Each number is 128 + 32 x the weight over its row's rms, rounded and kept within 0 to 255. Layers, rows and columns count from 0. Numbers have three digits each. The size before them is the row's rms in percent of the matrix's.

# up: layer 7 MLP up, 448x160, rms 0.0472, rows 438-447, columns 0-159
# down: layer 7 MLP down (transposed), 448x160, rms 0.0659, rows 438-447, columns 0-159
# gate: layer 7 MLP gate, 448x160, rms 0.0492, rows 439-447, columns 0-159
up438 093:137092168111128087048164106124104126165136164117137196097185174123147082180106114173092071156118154095095096147134078156111136128098091137197126122138142097129098158122152126065101136128133128114090088144083157099142120132110129089122125120117175164177142110121154155128112155168101137090042148104147158093183098089163132114142075142131137162108134134140135024131181141162072094088203144142173187101117161159090109148121141165160133135136094087090073157183105102108125099117124141
down438 096:090129145150163110156115152126104099119050149100109160118106139146142081158149114133101070142131121139140073158117167073090100151129129089143130109111141169120229161131092124112070165131117105084081088142138070180130149109019157120129148141116140136147089149089120134133140159062132131139144171170149116126162118113135099130089057155139134079170134129151106146139115175158091198172133132131179099093105129122137059139110193135115177144101116119143142207144188140149137101141059092
gate439 099:125100119148113098108139108113122090113121123072159112095121111162116108116138151125143126137154127045140083033069139079225112147127110112177089080105139193135132143099152179137043107103156150115088159057139106120118127065081126096139123124149080127146212114109107140166177105131137134142131169100150106152141153126124159150127107113105163146101162145158089186165115128065119130135133149143123125153117147160118114175132119122164148120148089079196096137079155109109135232099151085
up439 094:125116105129072125082126101095125137120129126148141126104061100191101052154115124104149113140173079057137129123088099128149150115067092121193117107146126172094136148081174170127081145101145170118110145063166146088066131056054097131136091074155093128129147112149141143155201189134077136120156137118118098163122144139115164167104116128128159184073144181136087167190087135128113149160101151131154106185136140177156134157137114083127142116126106109145101092091151102139141164114176060
down439 094:139102140153136152152149148090127170126143124156078154158112074124130106137108101141184154160112115146174167215078144152035210095079148155157147161102111050079173130128132160127136108139119092118121148105184121131081134077073154114118113113134163143114076159106138158122133155089126145089197138113114133137168145125127111115117130105152110091069079124098138107153153147119165159149056130072129144086180075170171087148118138110165129175137127166138117061136083129104208099124134097
gate440 105:087141151119116106154107085166156212122143158145148085091117139050212132082145107125159095075171105161122070122116157152101106112180119124158101143084123186102108123179125123103155134157162135122114127149119126175106139122083182122143139153158154101084176129124082125063038048147136083078149131120178117155125131116151109130102082150125098086145092135113125076133140166140134145169166169190163086116139137111098063090144101098112133074147100114184171108120167146080119100123128109
up440 108:146163083118143137145089131155074105107149060107123088151129179127115116144151128151110135117153134088133078190136138103142121153158094128114111079134108150153145123153127181102084158120164079086160113089067081156149120130071156109155135126204094170082143153129115088136161110107117141160160089127109172110067047102156120117181115214064098087085102099102128162136132152109125144108217144218182102168139074126128135154092129140131102115077098144163128115108117111079124127128089104
down440 108:136171156133151195143105151146152139139114116121188061148146140102088123140145123125142163120167129075129120114165084128145154153153033066124126123145100128108150121123128136100109109108155121123173148122103172092168106158130173113154102143160113114078145223160114088140090104100136156123110129146139078170134047135144153098120161117103064128159095120124100045153137120177175156159131158153107048172123128143157127095090127124156120159135081150183193056129110117103190145182186116
gate441 110:112094119106184085140150149130137135134146119120159184122141140087161157126192102130071149142120136135113087116114127107146135048192148131075103103136118127136102100170159086096081050132104156096083095112151141134230125142110148067127129147107126057128090180000103164153222070125148113146135128140126128147137109174144201101121154107149153078142132096150108106120137090116119069134144167126100083131142125118094124128161082129123161089113118133116130133194117128124132144099104118
up441 111:103152133107124067121125159130187131056131119174118142120129153119120121178127075151153149132167114175156104149116116083076157106149110176108092118156093107099118057136148090132148121125079137103108136182109154121137173097115117111126112109136077083087097130062135129108136038129140150171139084151073091130091081087082105186120146108109115075137084096163138071132117060090172104176110156164106123189160147115132130126144109149095174042151103103109157120145110161138123097062056133
down441 114:096140166120119117110124118123122133129087126195141085150068134155100121145056141119172140100159098125152152158163097116082120181072089208187117138092133157160176147127093146145191185150117127150160138131057131120114155047125103166178136084105113158108140045160174128097135119108106153088164145113134118159115178080112039127124072116157109129134087183107150129100153178122158135109105049120119176130098148113126143133097121145125106116183180121137166068115139127096109100096123149
gate442 086:069097114150188169126131111097140093154137108124075191079155155113095144173104123159144123109115155161129101160104112123168108097093144116150104143128155148107139115105148079143125115152156158122095099080209114179122085151124126135087191113123140124064090124148124162157117151132094078060112129158187140118082111122072145101148053181144131128150123128133227122114146127179124134159157173119100088087074102141088054094141109111194118151104151158109141091108121134127213151131139067
up442 088:077139084141142157049132158120147152129078130140077104057127142089098169168143091147134051088118115185140124134151116069116116154139156128116132173117160101172126146158121116121156137136103131043154163176119143145091094145081096138133127093150102113130129142153135153095078120091067113107125126156154096062128147089154163109153114167152139104101135068153175119112127181093093132128135194150074050139070131098099103120196134180184086146123066127097134119172158170109104102105164112
down442 088:141097092134128180071127148146116077097100123120156081094135066109119168148053114185109111121141141122105125139121141109124077166141106156174205141119140073142106071189184077126167157158129153095128186149118155162076059087104081136122115107158135127174169156091178156151105082137113102112121166148156080143140068099135179135137064153135105119144142151098133145122142138147091131114129195156051127129090132066110091114219137091157087107124129130133121085118148156119170112103124113
gate443 113:152100131146195107167132120132135091124130110134136109142082068132086132158134123169146140182221188123155115108134125085136126082173128100078189152150113161163182102146135129111079113129100046148113155194114125079143152058167130169088157113115108150094097117111136122084146139198161157136165160145199116075148153128147100112148110108112084151086120139144114184103110123187179081089149141107115150152108111165114101171134160175135126156131146120090115134186113082092095062127069134
up443 108:094137148112088124096079142133112185204150130084104152121193165133114103131126114109098134100114112129081101101093129189126140154086144141157058085115175120080091178119162093154135154076173199047162128129135126181084065167147107075132123135145158115127176193174115167127083125094071151095139147129092152168068126115108176130154121150122151107174125076110117134133142138074054109173135169148142142129148122117191140073117137164147123102096144125183119148138141122125174181129126134
down443 107:131169133099180117120104155148152130145167161161195124091148123121181171152116134083184193140168124136150087123141131123086112144139120040141131140117122100160145084133115124181111092136178104113112136192120078060133129100121126134091159148123101118117111127161138165085094132137146139091156128120133091107080168150111118054121135144154147112108135156166111150123240087117189094175088142118123134076123100146099095119165075122206085105142083120115131165180118095032110135121176104
gate444 106:148075078156171111117103186083183148139145178075072175160136180155146099130131126138146131142123101168140123147162114138073151131102103124096145143047132086148165130071138118103138109143069125109137178077064146150145115110132134069080158166122088179140084119143166136153174212164108125116113136095174140135136097147105022109161112162140134187119149134159148146122127171166135120131135099073100153098100125166195096126094127160113166153175147193158121135089158097129125113119126159
up444 102:089138123125071141121201113108129198140190132150146141096198122020084133194081116113095150149098167118073138103155119155117097118145174133142158141130111167153139133130145100126113125087103123151149083138147130164147073163125142121123094080088147142153096112148110145175096109106112123124106150078044156139143121102118180119059116134118123152161185168066138088154156165124127116167087153080138119109132147090147108123114149065124098107090172072118088118146067129131165180058155118
down444 103:097153157141075094123091073126087152145092124154145112069174176166102136180102170199116118162150141038110103151231107152135165111122083133100105134123117111094102138143086148130196106157145095150066165133154098129148158145066124171181139168114130093139115101142110147131091107100190118088158114100141094200141083093124076121098108131141152131092064164154112117134160168109184064155174080133163083144142147099140136107140174085129142122120132100133153121124109103116170136150109093
gate445 106:071094138142150139091134121097158102144137107136030138159105158127078095147116086113156140126176172155132166058161132170102147072111112130121097156110143096119134119175115138135154181114105130193101169155131166139088132070122140191085159141077080068142077084157152063178134109101186129137145170105145153164157107147141074113126155101109132182139139126135114162157070091156130145111093125116142169141161102148179134129066166156109132155152206193162070121152134111177121154145113119
up445 112:134113130094114126144110115121114078108000077072085117163140175157123131192153151127144084140149133165149181071126116143163130146098068164097105160150157117137147178160129097150155151076072164157098148131153136109142162100139134145128161120111113104102152141187122140180153138104115153173134142142145120151153187168097149193076227113147145130132120125135082108094107078102209104102129119120045165137171142162117152133149130128106175121101152192094100134137129126139124130138093145
down445 113:122108068102154090136117130114115123098166161137252069153126093146179150128151124099125120109097139136099133120111123187115083166144153140198120147152131150069117109143129126147100123131142149086183122091181159115155131189153130112139083162182161150163135207127105161108088138161064137074106109105152111110105154093176132067174069159157119136138153139113168095127165123105108142104010134178102152164095138098149094075142123103126156136133150129129142141103082162118170134159163131
gate446 096:126133098096134145164136145125096128166142065086070179173119182103109153129148147107157078144176110088132194150123214104156115128074093083131099063083105124093092153159147128129133123075164132165112063115136140201123111177126129101108186108081166095144154157131174115161125114086151115139174163106122066126187067172109143126054148121121133082130131092119131120130102095153133139151180188100159125146142114155078136107154123174141129125115102175153070126167121085139129150167069128
up446 093:127102223178121167131140136088184113134193137112145139124154125115087070126111144099141156123137126147139106058181047168155108081185146138116187162081166131147166129061133138117153092159101088134150080158107151089152080148115145120168105156108119136094073097109106101130136109165076123072156147131149169119113127127167106081191083136152140125088123123108102145123192162153167123072120170098101128111121136121162141132111094049127125175198178108136109151110114075136097099137170117
down446 100:070132125165091155099163166147144090181173091183172156137141160101093109099110139059194118159144138175103151134170160144178156108109126037148106111141136081115116104139149106104102092090130102145097050141130158147112113191137172077149146155063095072137132177120087113163149106127131113141136113140185116115148075176140117091113132140140192075115071122118129090114154112160143186120124165058120085139116178119130126110168094127170129153169142155143089115144124118178174172178148120
gate447 098:084131083134161122140118060156151116124156119107143108139084148077147135077138155063085137131136135123149124127099156168226150098158137137104161145161090144109145162103138137133058106157115122148160115125155165198210135195091117126117082133115170061159081071103135180180207120109133113153095176084173127125194134139112161113124106110079137099158153150103159132118115090157117113134153103158117164137139127133129107076193138101180164156155128130134035110095139083136151126157120138
up447 095:139145133111131117082130120170101110097090096095162138154087086136130140136159146109128165085142143177155159111219084200150150127142129162083106132143072102159093137103135167113136158140102080121124096192154111132131157126172113134059126113136123127127105095062209147107155115115195185240121114156104103101105087138138101157073141094139152122086117107152158151132062092107125125105113101136098118189187132114091184130134165175125146078137108101108132150140124164132078094181142178
down447 100:205136195144084202135125168104088123147085091168118071156151105130124100142122152180218130147141136151143143177116114131101113145115154103171117171096126077131105119092115069139139141081106100122108165153082112092072120095217112118128149134201061130104179135143152110122052133134119129123131097149110120160120112162158090118102121093136150169118160119125095133078125137124063139150140128135061113114058127148119133168088115174125105159094148119100190128110090191156119108194122141